config = dict(
    d_model=256,
    parallel_block=False,
    dataset='wikipedia_en',
)
Each number is 128 + 32 x the weight over its row's rms, rounded and kept within 0 to 255. Layers, rows and columns count from 0. Numbers have three digits each. The size before them is the row's rms in percent of the matrix's.

# q: layer 4 attention query, 256x256, rms 0.0477, rows 247-255, columns 224-255
# k: layer 4 attention key, 256x256, rms 0.0481, rows 247-255, columns 224-255
# v: layer 4 attention value, 256x256, rms 0.0431, rows 128-255, columns 224-255
# o: layer 4 attention output (transposed), 256x256, rms 0.0422, rows 128-255, columns 224-255
# gate: layer 4 MLP gate, 704x256, rms 0.0465, rows 0-28, columns 224-255
# up: layer 4 MLP up, 704x256, rms 0.0467, rows 0-28, columns 224-255
# down: layer 4 MLP down (transposed), 704x256, rms 0.0432, rows 0-27, columns 224-255
q247 087:112139121142135138173117174162109180110185069107109136117161146108125136039099141151115164111117
k247 083:128096093115157161170099067131207143109082179146096214121152093124164093126098141083134072114121
q248 106:152139115094128173159106066124096149177136190123144169141084116174127122130133127136127119116171
k248 093:120163114081091145078189137053072146110099098137145064134087155155114113126119169171162094125113
q249 108:135172096197104095141161185163102132115144136088094178137168167100114149100100129080129135167161
k249 109:105120073122124160207109129101167124142123152190120113067166121131137111062079173174125192063080
q250 107:109106131178164119100189153122124144070109176136099166111100136156153093136116155102146162142126
k250 105:095078081149158137153125109156179103139117165141173137116108139130134197107071108157156111125141
q251 092:131110135181118137165102155143147124107143065121133081111118135148124166074087136206159100149114
k251 086:121130109167161098170140084154118134116101151149104191105127068127184112163177169115074108086144
q252 081:095194148102133156163122107116137092140133156146123138157124102136122136255171073124114170193101
k252 069:119112176111112160133107120119130059153177139099158133171178149110090111101153147132133137111167
q253 118:172112125125142116070196114105120147066057114148135085139155140160167115143148146139137090083058
k253 115:096155119166144101119095127143140164133117136066118129127108127204126175155137105134118142152123
q254 108:121149100133095134141151175178111129122097104091107124148187106124078097105166141154122145136069
k254 108:095174095114173120126111086152179176153118144162097166085202084146138124139120108114132106122081
q255 099:116117083075152110104142165156137165121118154118163141073086133129152136032084121051135121078175
k255 101:168083093056086165171119139105121122110117111145132094199096220132079139133057145152161094075122
v128 101:088173149161132172154173075199084092170119129124110135117146126147169110105132103153125138136108
o128 096:149148124155086130128151107075184161118126102137099158077136085087143136154230131098124129093133
v129 103:106229151131066116151124127168098141166184135114159133105137118096131109181128100109076097084147
o129 104:101081193131109153082138125100204154106119128125072120124087144094167157144127087055149161162199
v130 103:129063065180119129118099149093139024122112133127118117142056111130079129103086119141109125141105
o130 104:133167150134154118140145178164111125125104142130136100145118140110087144071038152106119082142144
v131 090:156169142139184115167124147123120098115111124128105118143146104080144169168136157161073117164186
o131 088:142118146151107137104013178142128174113096172107147164183136179090145068133060159073092157140167
v132 104:169175146111159181081124188048099124120113122165090105110162121097138115134112123162148162126097
o132 104:143145102086137089159194120116175103146133058126108105175121056161067132120129080205136119167127
v133 102:120119178129122120089107110205136067142187092079091120104195170077133098116145099103069084141102
o133 098:121182098161126150144149106126100178117084187156116177159114098107130200155128177116153125141113
v134 104:138137057140131171117113064090118165104132110187122125158108063138187139141146123088153186120148
o134 107:138075155123154130201108130133175164149164093099144087066139154107132165083070135173129133123132
v135 082:147118132121142186064079183072096147125153106120136116164175106084122075106156127118168113164066
o135 083:126172094066166111159212066107115067140135071125111061197106103155054216146104108199124100132075
v136 101:114106158151087183081103181108145154099126108112133081179151193142065095092076129173157163144071
o136 102:147163126095128109135203111097149070117117099146150088086136075151087180090169082229158126161127
v137 101:102143144104111088157079154197080024145107119114083131136168138082155088146168105094092100167173
o137 102:102138107153102112064106170130105179120073214126108193154119125109129159112096180059121132119137
v138 106:112126121149121144213173106128145155120058117142167180159084160184173144085124144107146172118176
o138 109:122096203139141123117095141101187061119172067107144154120152093136134073123182096106176143086124
v139 087:145236116143115076135148114135123102165131137168111131093154123178124132085170106145105086138164
o139 088:089081160100117117123092102123095165117125158117125200075148142079145111113144147051105172118126
v140 106:145128148143143091082088157089129068112196104122104121113157214119126140124129165075158164118139
o140 107:102147087149107107178076077166110148144110119180055116131131119112127101141113122116081118126065
v141 101:146141086131094107143096117111141126129087151209072092247154096116178160195120137113089155111067
o141 098:133095151112132095090114182111109132115088204128137128136149123166188075090132142089167152166212
v142 089:132069090065087097084113119140142188102095140135128132163129144117162062190149124053090116113102
o142 094:097160125138125124073158118148040115150092165157097146179127115126134154178105107131114111147069
v143 086:136104118112159099089144119073109131132138136180137118081137100117126162099117110151098133094163
o143 086:133041077112124091131093129148125223156109137157103124122127158138172111125110119105119124110117
v144 090:125131171180154159175088125093098072140227132094127147093119165119075187086093124186146112195156
o144 098:161108103108139137145094140148201174092150147083144103104077179134144104045117156070125124110168
v145 096:127109150159150125104095074109154175120112108167087144202101115061135116147127168081124165100086
o145 098:148074154106118150177112135149122138134099132123138125061160139164168128134160165142143174113165
v146 094:104206102094127124131108114156120134133177083037102142052078140112147148105165126142133057134203
o146 092:114141114236146163147168125177163168167141119150149144121132165105066145125104120102091147148108
v147 092:114113013103108103144129086133119107106116130187114136055067117171174146153098121039162077119153
o147 093:111089119158143122128093139162075131154117133092136154149152151101135102132110164086065125084138
v148 105:158147084134134102129162172150113150160112135124080091148153042147123113100165145157204100163071
o148 108:146156201070176108102168130111136119119158135139189137121120107150168171177140130140102113119095
v149 093:133136141142096151160110132149153216114098143098170160145088083141142122130131134093154111138118
o149 090:129158224154136158137124093092170035118129085131132094138124122106142087133096082141136105141075
v150 093:145084128138085133079111105107131158106086156161095171175134109156198099177145139050181099130094
o150 101:073172154116130131138106092115083052159122119121112127140172117114115098125120119153094140073050
v151 090:123145060118101108192109143139141097154161173143161133105090092140130175100121145134108142112199
o151 094:131087108154108112116044182158136188119125172124128136100129147101215082114110171019100107126158
v152 107:130118150145081133137108099162103164099219153082146129044135162123101113123104146112116144083119
o152 107:120136098169121154145136055163155133128159087153069140104141132095085107165195141106109154100111
v153 115:095070193150177144131159086117075109117101078165122169074137148197141064120108142048163184111090
o153 113:147117095139158154155124116125137096126158044133120115127131143164101140090194109177150164102108
v154 102:097159127127147130141132159182119057153075125059121132122139070134158143176158127144107101135119
o154 099:167183196179133193102130168092201140121162136114144140159109150082139123118095127064115143155156
v155 099:121090079127146111107135103149139083148131177185073143144120154177112121132107126119140110131066
o155 100:154158130118132191138098129128098103151126114145098110126144112126151116139148117123131107120194
v156 090:087155135149134127126145159090092141142163113135093106094109132102031129080093133154126149098089
o156 099:143101128068150089148207121103157134126136117164159119110133134126150136086154095186175113152147
v157 095:114141142109173085129120166071111184114134115153103110107138088086134150136162101159064127163085
o157 093:147118141131158136115152129168106141125148144085114121228096149196106114141125110161158159170193
v158 109:138189178161176141156118130108112132129171068131076134084163141134148137126176155103097159079077
o158 108:106113151149166169159167095145177159117173096146106140110106184158103090109177105139167176163157
v159 086:108079088162144136148070089140129161116113120159063143132139180164149101142168137076136099129072
o159 088:145169196072198129110230023107101096146165100134148130167121113122115163129152106153148100092080
v160 093:124155108136130145118101130163132138164139157022139163203169129112158091117184154118115134111123
o160 095:125156160103111161139083109065162173115108160174130124063120149132178146166072130082162122133146
v161 082:128162112144135096092131161095132074150142173088152103087156074109126167068132136161128102124228
o161 087:113091095089112123174078157131169174126141144106107160103127170098157150144094175056079121126157
v162 088:127107074150139138084163159126117103108116085149099073125096066088087106098128120138185129142054
o162 088:140112069145172108125154140116087141133131152119151101166141167142110164138134152174122115169159
v163 088:146167110145128124134156104097144115087068097163117106165121110122201096211130136051124112115064
o163 092:111152223109139163119082122098108085142136124082112134169127126079086118166087153120113185111148
v164 105:136164176072174066107128142055146119090117119063079069094129103103125188159094142190111082142190
o164 100:134180092140085177118153124164103106165103171145145157162178191108102086126092121144064122155113
v165 092:151096103138141109164101119143146147093080117128133097192099110159143125157125098071115175121043
o165 090:137145169132151160089148154119136043134111140129156088171125113163106120084077062176204098189155
v166 109:130184184153152129136157171131115111147196117063121139058138143101075150090117130172158106089179
o166 113:118159104122097134155174097156190132122132099144103139091118151121116118126179111122106137140123
v167 123:116134085189149158187135148105136080142114100178150149092039090207077153065118129121150161159117
o167 118:141080175143170118162099153123151125119192042074153099097118168135112100084131117111153132114154
v168 083:114120079126098123180167158107131149130146152185119108099077130162090159084086113172187131148208
o168 084:158066089128126098097116141118144136131144143115127102085129104143215106051164117100099094104126
v169 106:123157180165168142163138139061116115103132082187078114101135104142097117163130115081138208108070
o169 115:136080193105132124137148093125147159135140076136107116161123211106107109059108057169154149164148
v170 090:151149042140104115124150097125133198139110101234104111186119079121182127196122115100138123111064
o170 098:125104216091148119099182089091083126140140133092125120166142110104170125155123101156139139127128
v171 084:109136186129146162132121084135127201116120092096108088179128129100143102118158146108150096136052
o171 085:130178183110147148154174085108167065130146098142137091140112087127076162150114091193145120145093
v172 094:157104131144127123173155144110129084111158155103154128087061153169024183095101138200128197154172
o172 099:163109105174126116140063189206151131115164122102161112088134139115124067087101134112112098126155
v173 084:148126144096109069134117102168127043148065176097104146139101125096187154168122118076066088120173
o173 087:115108123138090153077023177157106174124110204118112188166149148098186079143094137024107141137137
v174 087:129104115116139169055145136176152219133109130095131108164194129096139087148158088125157109138079
o174 091:120173149076137126137181056085106063133137102123126117145100093132047191179124111209105137145078
v175 105:148100032092092136160130124136147102106106114197134098138084131098199155123179112166094099185151
o175 103:114171103200145100146132151185051160141143123082154140131158119079037155185129181115073150106149
v176 079:141137074098120073135150146122110088170143161146126133133143078144146110114121136121184098152165
o176 078:103087091116126079141078177129123188112077157143149168094119131148198105159159187047063111088100
v177 083:125092116161150162124111171100103079111115101163094129184106110165116102128147119114158124156035
o177 081:115124144148166104145167130111125091124139098128154072106119125170115122060145096171166112137126
v178 098:121167089104152142057149147059078130122129132195121109093155119171115098092110093124172124159152
o178 105:142114096074138133164170125097160098130150095072137130114137082140096194089122085193097135104156
v179 100:132093094136153169111141046124164171136085143091131138158111092141187112095121147115107052106127
o179 103:113122142202161163163115107118140130126151085177162110106136161143121064156163142124121136095101
v180 102:097088152117139112139110189147121116130180121058153136083127175148092101081140130138161141132194
o180 108:148169113144144136150168139152162123156127100097154153094114139114086214107139130112122126119103
v181 096:136098115130137123133070115125136143117128143154129163181106101100102116114106114108168168109052
o181 093:128109117058120109143088154134111090133072118173163077140146103165145097127108125155164077147154
v182 102:130161197105157114138080046172125085111156150097100131119126146134117126128119112099109127058109
o182 101:146179112147104205124137114140201113138117133176092119139112102107147103131088108100147076154153
v183 089:116180171130122097151114149107114098177194150061159123095112163087087171084108130118098149148145
o183 086:114126095122103157146095089120187104125108118113053166169126126094120116134150121063129097125141
v184 107:148102136121161131177132096113115122149110106156123173134181138157158112118119138100087127147128
o184 106:119110155103133101135086104092115157074122069146147149159101113188169048145208119115141164088106
v185 095:093081141078132127041116191097093075144137110067147117143166140112122074092152108164123076141148
o185 100:130175117075149137172199080142123145168132120157127129135102097134080243133099114166155080115051
v186 108:140142141161115109135118164093165156154096103126127111142133074127079135120112169167109151169116
o186 109:110087119133140079146155110139097174089150111131148096070101146141144110151176150125132137104098
v187 088:122095074106064095102123108168141126133055208170126144198140105180149108171120137082154120119104
o187 088:117189121103105113079183125141056080122134137128149108122154090159147152174150108134104116123079
v188 099:110130171154143130178089071138106136112163104075105191112091092154217136163143128044101125087159
o188 100:093102138205136159156082124146172195139110124122118159104117255104142056097072160072115141092149
v189 106:115124115163167151205145108126129148163105114126126167154137103136139150169146177160135178188124
o189 112:157109144129122115108144080117096190090145133149173144115104189135169084140150135097091174084126
v190 096:087084108103099146077124165142106043142134132104121123087135180159061121061122140124164132133118
o190 099:167202127139147147165135152142159071134184093104153078096144074114079197082130137203130055116135
v191 088:133139165140128143169180185100117160104171085128126148094125178133113142104161176143160184136051
o191 083:139159160154164150168127112147143106123164108082140159093147167128056108116184142195132181116163
v192 090:120195081139122146150168101171092090154141108133150144088098094129116112104145123077144114109111
o192 090:123134185166123164158083146130180099119141077087095154127133131073105153169109156095092134130170
v193 088:129156118148114185176160057154148180145087146112165160106162050156122155118091132160118125146209
o193 092:110016119129116093106118120110198173108160142167170130062122160133149097120161109116147161084117
v194 081:108152140164136146148134112158141201105127059109144110143115146117131101120146146150171118147054
o194 084:126170176130158136139211092106156070143169073147142095132119096154047172153135092201143133152109
v195 088:118151092165144117217132122182134129123140060160131113130103088135100101106177135140132161149102
o195 089:141124181193168117106170117135148114127148098184159061129082131157127117124109111140158090142116
v196 097:101105033141090153151145120138145183107099112149185139179122063183190112113171117131114134149127
o196 085:135120152162166100149164140101141101134159117157145051104099098170129141142119092141170109149116
v197 100:137182153147105176087120064157114206154181141069193145127150109099190073157160122087087146103172
o197 102:103104136136105131184134058087195137114125087153084099089095105093111181148126120168143120108063
v198 109:182125075126139127164128106140147138123145148163121191168193128123140172121179157078123114111129
o198 112:089114097070143107122097112143097149118121204124186134124124143169149105148137143122118131103128
v199 089:098120139121136094059141116095119117120128094081090090104162086059082112103124104133117044109137
o199 093:134139070159149135146140147159116143169119163203156117142139142173123174163132130168118108176108
v200 100:136115118132150109175149150093123121125122129255097146109079162151082166123086157154176177145108
o200 097:161070162094152100112080163126114112096121127054147165114154130120199090085177144116147154097216
v201 092:137159166175169139168161082148163123110118133118137167098116167157167127154141141065082116110079
o201 092:122137195174140201137098108118151112119173101101096178152111154100066090177134160099129172100135
v202 111:156108136143166130162088136107124172103108115115139141110119123121117161151113198197158167131128
o202 111:160129129082118105110100099152152126078131070153162087104107155139161061157137154142072142095150
v203 081:131180091135132050143121096119101082149118156147161118064127095095063161100120124143063077069131
o203 083:118075126088118151126086154142132173127133182122087171129126167133217086167098158046133081138164
v204 095:135124063170149161119120105070154040137074147207077082137109084136125162137079136096150134128074
o204 095:139074136069169095129176156110142109125167117113139106171117111158147087102140127165134116106200
v205 107:129099152154124172139187167121132149168175117100191152093138138157126106041153127177133165128170
o205 113:138125077165170136195128134123144175125193078090141139049103142160103213133164173158140158096131
v206 089:128109164086095089137090187101162150101093123124099115125147155066138127180157138109106132135094
o206 089:145185115121140150083133119130072085139127198090131156194142124116078157146093123146093138186112
v207 090:097212156066146092140166162124133118151152085080159104099146157083123145064141130219103116116197
o207 094:159137077182130147141092132140136183139133133154124125098111147139109147164120160105096145178150
v208 099:117126092130083116095070062164123122126181135172095161151130144124208106187148130059074103099085
o208 107:093139140153111145118080117118089143148089168111062135140162101083166125162123156067132136121130
v209 085:084082099135162175097098127093079156119172090084115146132154111167148094109132110108185131094193
o209 094:113155099144127091154217095119175107183103094136188084078135151132108149052118135156128087090064
v210 109:123116107129099117142139022165107108120109133148183185148160093187166096144142114026118152076170
o210 110:110101104127127127140127125118114130112110133138109124132118133173169111169125114101131116097096
v211 083:142111147127136139122108134075114085109166173053096145076131150095078129079091154148151109133173
o211 089:156142084107103123128115168155143105117069118170153135133140125156159088116157146123130107118171
v212 094:091086139127153130122133124131108111136154116129079082187116157130084098123116136123184117090065
o212 097:143183127120127162143179133114147078139097091165147086111139108164120139090190112191163120138155
v213 098:143169120115119086172152092168142182127111122129128143098147105139181135174159141093107123173129
o213 099:129132184133126147106097099133109107146145116099114163187128121104096107197101148092114148101095
v214 077:122117144150097104126089133169155186119156130092088088157075103049125138136106139164148131108053
o214 082:172181157119140180127198107134153051122103142132136097158137113119111126139131094189144104165142
v215 110:131113068116097126148157124091182167128033111153148111141085092130167171083138141187148113148156
o215 117:178125159158169122131140148116156096127198122123177069101112074125131127153114110123101132131086
v216 097:156087105086137131087096107123135161079100120150082139124132095108202117131153110105187073136139
o216 094:104134070116128103081168124116060137163080201123145149154154162153114132169132180123091179116146
v217 079:171184073131165115151127087164125116121142121027159096073160096139146159084153112181091089093188
o217 078:120084143083083144129120148124167144149142108173144114140123178122117108195115138142167170122165
v218 106:124182184114129076113120150118083052148132089056133110160161169114108133078152126162102119138174
o218 110:115108103135074121114075154151190142123083159167147137102130082126147150099120149119203105147148
v219 092:143044069098131090110094074112103172125075129182092151150078090154139118118140133104171107111078
o219 087:187137159108148153120150148123144077136110076157158061141135082148205104155136125151130072104134
v220 083:152156125069120108086118090198117123156121182115115114132167076101145134156121108131064077075187
o220 082:135110098108079164089076142107103163129087195133132188167158130100210113186126161056123136146140
v221 087:145125190171140143069163182134125080154090098173085108135145173094107090150122134118157102199122
o221 087:063157107122111079111183135095070130128121138150077140136114081090115193085171127156093117110059
v222 110:138195141154132117129173179104129098147159085128110140087135149144081126112140131109226103156137
o222 113:111135158053150109176156084088145090119183086113126109110106133130139172103144090152099112109069
v223 106:133165142149129140090133244067090032119129140154133094081133123133117150105122084160123129139091
o223 107:092096150091141090131076188130100160150138103037097150173125193106045164097083162122109143154154
v224 090:110181148188153101160148136149116087146084113120123162122112089173142146148145159064117111148088
o224 093:109145182153149167132075168114134109104158117083112166172118171117088129123095165075123163131160
v225 091:132160065097122090127172128114131126094088166177131101109084165135127189142123127131069148154182
o225 091:140069087151091124079058196159080137130126178084107153155158113130177106135115124113103135129189
v226 088:100077110149130170145110092102160184131131101178089149150116199151112166160088184041158164135097
o226 091:163163195178157152141156115146149055116156094105122103153111098140109096090148096166141133077099
v227 097:150091091099157134077137130105139182107074137150094039146126073158139127131105108161131068155106
o227 094:160151126098157100110212135127074095132127093148195066140144120155094143111134099218110128149097
v228 092:118080117121112114172162060180155121129103109132101168174120135132152092118174132079130108093039
o228 099:131161153173199154108126109102076142146172175174139118120135162174190128198129120121156127121098
v229 109:113191123135125131157155148139119137141135138119185111057101143106126130119086127094149139124172
o229 103:132142154143104134141101143137175102123128100077074164144138101081100153149118145093091125136128
v230 099:117069165112067115096147124151099189132171163144129147143156170101124093119113135101151120110126
o230 103:100155110143112114097137109143096111149121143126087128104152133110113175153162129146111137089082
v231 097:136109175094114126056167163133169195080052100130190088111149081108136060137129092160147097127158
o231 097:119127071116097100112159108131043090144118145153129105135166107139116157155098108200126130159038
v232 103:165109053081156115139132137082124128130076149169168111122062061157148164113093126128137167171194
o232 095:175085132148131114103082171141128145132122103127131108136133092114214097131115128079098111103126
v233 109:071107175127127145081140071139142124092161102134136137130177143106191084099145101054119130119098
o233 105:135177077169147167174132078126130121175103148143086124151124129126077152101139112168106095125056
v234 087:149140124139113146090164125144120169137098132175095080223121126077200121192112123084150135068032
o234 089:121158167125147138112121159093103070138130157071108115132162109138086175115126142210122159156183
v235 088:148115035132099091120122057144152175104024134166103134187127082139203114197148141043135119152090
o235 096:110138191137148152110128116101085075124148107118134138147152091091137125161130144113105139098092
v236 095:137177148144140165079117026124078074119157106153129099098111163104104101118141123101082116073133
o236 093:111045154140133134173112165124203173128172092130093143141092095134111157112138118111196189139205
v237 100:116078083148093154086129074135113143112171167143165161133085111154155128110093113064162143096174
o237 097:118095103163117130169103142123159100129129103122098089114138094130171122120135128130119088108133
v238 082:133154106189094124209114118209170116123155089122122132126101131146158137145174162113089113142069
o238 091:068162180169150129122146055128064148094158118118121122162107176097085103147110168098140131127111
v239 108:078123105140100089129124171092086128140131115178056079076090113133169147157082152085157094137101
o239 107:173141146173138152120168195185175087156105113138163101153139116150070107082166095130099135146176
v240 106:173133071125110123154112120083174147107081118065137164144111107104124171089154148150132093154163
o240 114:116141169128122127115077163135150098116145182150158097123091106135167087181090138069115118137087
v241 096:094170155127164107176158131144127055159119077048111121111155128098132127099181147166093088154146
o241 096:131153163197112142115117138114134211115119130173153178112111179080154138150162149061114177133116
v242 099:141169141138156139120167165085116076135164124105172122080156133164050145071134166198130102118156
o242 101:137137121090146131170120090116179126089206063137118087123089125159108132144144120162105123145099
v243 105:163102148105085101102136055146130189123161143169180122168170151076165093152118149101122140045107
o243 114:114143106092115140148074082150097110149124176139082113118164119098150118191155141174088124143087
v244 091:141139090097110137074145087111080137085156168125084146130123073098223126118125124110100116073136
o244 093:102120096181107161145082151101124170164093104148054134155152156082130125167114161119110131120166
v245 097:160091105139181119106138112055147174116119136122139141143115070172200104165126114089132132123180
o245 103:099136137132139129128173148128112115135156119108105113179106170173135094135095110153087144136093
v246 101:135160145179138191121129110121129129161172149126154137122095167115045149091048109147099172126167
o246 105:113076146111102109155111128131205154094132078124093138078113085103103117090155121114165136117155
v247 094:101160099117102099190086108150104093139129101118139139130045127146102122132152133131118152154197
o247 095:142106134155130146118121198109186123153131129107115078123095095121168167065064141043177085132131
v248 103:141110129110085163184098072136139255097127155084198176121111115118173155154121156117167175142213
o248 108:144141086138088159124088097112170078114114104157124077097106102145149118159126120143076106103080
v249 102:113060110132173154172109076174132125101090128130145156124149110188186074115140117049153095111131
o249 103:141131143141138138087132116085122101138133077158150109179114182156134109149137123131126120083076
v250 119:104130148160130143100123186103116042155145142137102108094103219156070150127109107111077110161105
o250 115:137144192183168156133132157176151114130152115086097177162119131111057116047135126131188112147165
v251 088:125105159083100110105108083150140116094037118083110111189099119079168112147145168081116124140080
o251 088:163216105163131166119154171127107085137129145179136112163151099150125138145098122164101087148083
v252 103:199138049133124038161117167085170139106149154136137074163061101097114154153109106140136183126090
o252 102:109163153084102103087118167145075067157091152057091136153166154093127098127093133129110099172158
v253 095:107164107104107059145187074171141211147079125160182134113111101144205124141172107083161075136143
o253 095:116076166094129142087088110100123140131162165082106197118121152131170130188140131093110151085123
v254 107:107067178089145140076110175183123172118141151119143138139150184079137102088089113171182134112130
o254 107:141156080076092120138129131132131097135076134126163159110203082118097176157190176173133127080152
v255 094:139114092118088138142190131141113140183070119171172142137106172108135097164112152088146140137129
o255 097:126121199142160117107127159090142121081197096085134131099122085116128175143212098147088176086128
gate0 099:156187094119146107089128197149126130123150119114121137105215089141129154116097172090152080143115
up0 093:113092143126101139169123131097050168131181043122120148124097122074061173142121076111136091090079
down0 093:131139144086170091102102170107134159157148087143139165139119099140107109088138117113161090152142
gate1 100:121132111160149118197155177099152125182191110133141104139152137069137185128104095186059102173150
up1 096:029153179156107175096173068149164141150159108125081093119154109136084090043157140135177107149124
down1 100:116101110119156101140208087122160096127090137111147097183139080133147121110119086133128150172094
gate2 093:112103091102176111235193193089156162101105103087120130090133135081112198117146165187106117082129
up2 095:169187110150163152107168186131157110140167128156151166150142169119157135150128078126163140175121
down2 097:158088117126120153090177119176024138174200195155123153143151162181156139126082115058150131143134
gate3 095:156198110153142127155144140149115167140085108110148090154139124149141147114092118087176065139126
up3 098:160100142129115166180153146112170134100110072137086143075142118136120140142163110172126148174090
down3 095:117211096127111110137123128097109165130118090138115114179164103071143159158147097092166119102103
gate4 101:149129159110122077104183120176081133110224136149102066162077099084072137105187118185145145157150
up4 099:110138064166152140097096161114079119068134067147059103182105130159116190081155163134110135133100
down4 103:116120106139133155114149143086070098069152150101127096149136166154131143098170073142175119101150
gate5 103:092147133109074080159088128064123139143116087106137119187102129110150137166165094131165063151124
up5 098:157139212153169157189082103084162158121070148166144174158096122080121162142163159154125155114145
down5 103:137163113102124090127127091095109142118160129135090111159093151124125130145178161138170132129088
gate6 094:115123040145109118140139117124126149169139146110150133103170144088098151147147057211139153137096
up6 093:206150087113140109150131119111117109090118155120122099150113146130104103143102141088072105119098
down6 096:197157160141136151109149130091127128101146113068167113140113110133154104085115121116134101131151
gate7 104:084088100154161127162115156177156138141129195165150156123173133177139143167114112173176158142099
up7 102:124082143098102116093115103118108057121075144076162121112103107180122130098170133109161132202137
down7 105:114110170108110147090130133124092127174110092087136195063132096084119114140129143089106147139111
gate8 119:124103118121101163083135145126137167087128116120133134084165066133146148157140114126118116132121
up8 117:129169134139143136130084071079138168085152133127070134146104097188104097072147106133114084090107
down8 117:140119073134122135122135114140118125147093183195151133145110159144144093070139118117088151087127
gate9 097:084189153108160109140129083112121134200122131139177086129125096109067152132131122107142086162078
up9 100:097079095100122131100167148151128100081124096198105180126110064047087153145168083156160125167086
down9 102:101150132129091129182176092149115076149030125101125074102123094150156166099091123161077131123107
gate10 107:160105148158157179136196121122146186152062153109147147140144149119129172119182141107101139105094
up10 098:148135143123093067137106140089167153123174123148071122152130129167157176146166117143151088160119
down10 095:182125111143098124118137104145170156126094160094088122110146188107137115155115156135124117118145
gate11 104:133110163176106085100130066106138126125101143189099118066175086103172128150112148071123114098104
up11 105:103103187079110132137160180155121136100166192089139054088114138119110099040122148100161108121117
down11 104:136111174121099108084135101104146114139138147171090146136145131084186172143142110068148112114165
gate12 091:062154134145107077122092155124059126099142120093167103083137140126146156117084132143082062126151
up12 092:109110118145194147095092124145156115123094114152137111108165096141079133115169190142127146170167
down12 093:191162142098125169108103138122158147151156106154107126144131157134141107163134145155106128151102
gate13 096:102140053223132139103094077114139119084138105127128082091116129140113205101158138076149158077125
up13 098:144123095143055105144162171139162154120153140141131170097165191149154149078178129154087136138151
down13 099:125135199142137142152180163122126171124149180101143119073139128147093201074117120145131088152146
gate14 093:115119122153050166131162168127178133116085178122122106152159105122112175131106137107120161184091
up14 096:109080125104065135103136090103099142188078131146158098184189089100120126105090150134087207133104
down14 094:107139095145124135106148046111129117161160127135098126087185144151093132114125140129078154156110
gate15 108:070108062182094134086103140180161111127136128156139159105114093173165126138114118158102091142145
up15 102:108152172112180130168145166132087114116145132139148079107173132147077083100154144112129055131145
down15 100:104124098142155076089138192117150148134100102148137183170136175126097115116108061091117136117093
gate16 103:123084139057108093121136132167164141141122182102161094158143136186087162152138090152123182104077
up16 105:100106131153130176140129071105132113128153069168083163124077115116152093153117095124057122139181
down16 104:133108149114148154108158106096106080178139128170110187142102151095165082159110178106128120130144
gate17 101:100158087171052138098155102083189145075121178123133101211117149134092146114145110158160157117076
up17 095:129152156116118115201168125156116120208115144106076142095122173100148090145127140125099101142125
down17 095:162134062075143167146098142162151164178115109125084193147120121151131134162134185085154160165125
gate18 104:102082103114163075175132095136168123072100071109091104103087098163107116155102131072101086117106
up18 101:084107148158071186044101095167127094152152115124094127136180133087139112100139105124149117154101
down18 103:138132152130165161171114147194111155111114187077123127152170123146058150074128055159135171160099
gate19 091:067143125090093122092098120076129098120140106082126120134139091172074093097130057158096142122150
up19 094:122129055158184102097143110178160122097134143078149105177134126177100172114144076095125134156144
down19 097:173122153130123132098160107093111116087146059147097151118126155072102092136090117121138147183079
gate20 091:150062069142099121114131126155139096076111172170095117114109095146154156147170103115106118144127
up20 098:120178131138111119133154122126118056167182115122087168144078181112084112159127171137148104109125
down20 100:141098143120123127139126140134157155105078139091202117141188119074099102116148109104109172100143
gate21 092:106173077167153149122135096165169187103126115126109145101136137142141146060110078196105125173083
up21 091:141159130126106123162128111143119110068179091184116168097160133100109125093100070167122139103070
down21 096:154193168113185094130059146097077124128148125135105095127150202084142182122112077141124096101102
gate22 099:130156124144084113101119117184123141127135187076163115158133137138137147144133101094120118117126
up22 103:087129155165104096233175138173113168136055166149118123107188116089119119151082108118129127125151
down22 108:168128054108097095142121126186089186060110160161186114139078168148119165124107069122103160062084
gate23 106:133175140091130162096179143110167062128153084148096137133122081140101180146116091170147133186069
up23 097:135154165135095129134205126081190069125131115179133143141151154124108160143167067155158087155091
down23 095:097147074136089124130113156089111187094136148114114121147125153093137131126140122110113139137186
gate24 102:113135115094085098142124041104149069205067102128126115095057116139133122188178073093140148126147
up24 103:131088103096138152091085109108123157117145128157130129173187184111224134102157130072104172132106
down24 103:164058104166119194106130140108073143162171139121096120173168199108134092109116127097155149140133
gate25 107:143133088113132078125120094130143124136097166208155093103113080128156198062120122084094175121149
up25 108:161088170136099125100128109084146152098115121102143214146114205156115095090154129159144087120095
down25 104:164097178078102059103197135112089174061070079089104149117138115125148109096140111138168090125083
gate26 092:146115107139136111148064110134151105136144087153104175150105150141085152120148150103069083172201
up26 092:118155114099125127127172148179141192183050157100198109154126152133151105130121079128118119133113
down26 096:124142157062160144150152159107151147110135090109104177099169143128108084140129148136083123029117
gate27 088:122112136073185111161073083154126102161064163121159118139114148163098114165099157089096131133178
up27 096:097092140124138103148164143205128173131137204167065146105125130140093180148157101139149116119091
down27 097:138075125099155114110148034144134107145051092151133170142103091151081154159103159086148134143138
gate28 103:113107086107230072162117095133114121124108105103053121162149152157122111104154090086103107124087
up28 099:093082163143138172133153143161105135158136141122126118139152129107115116166116147109113122083158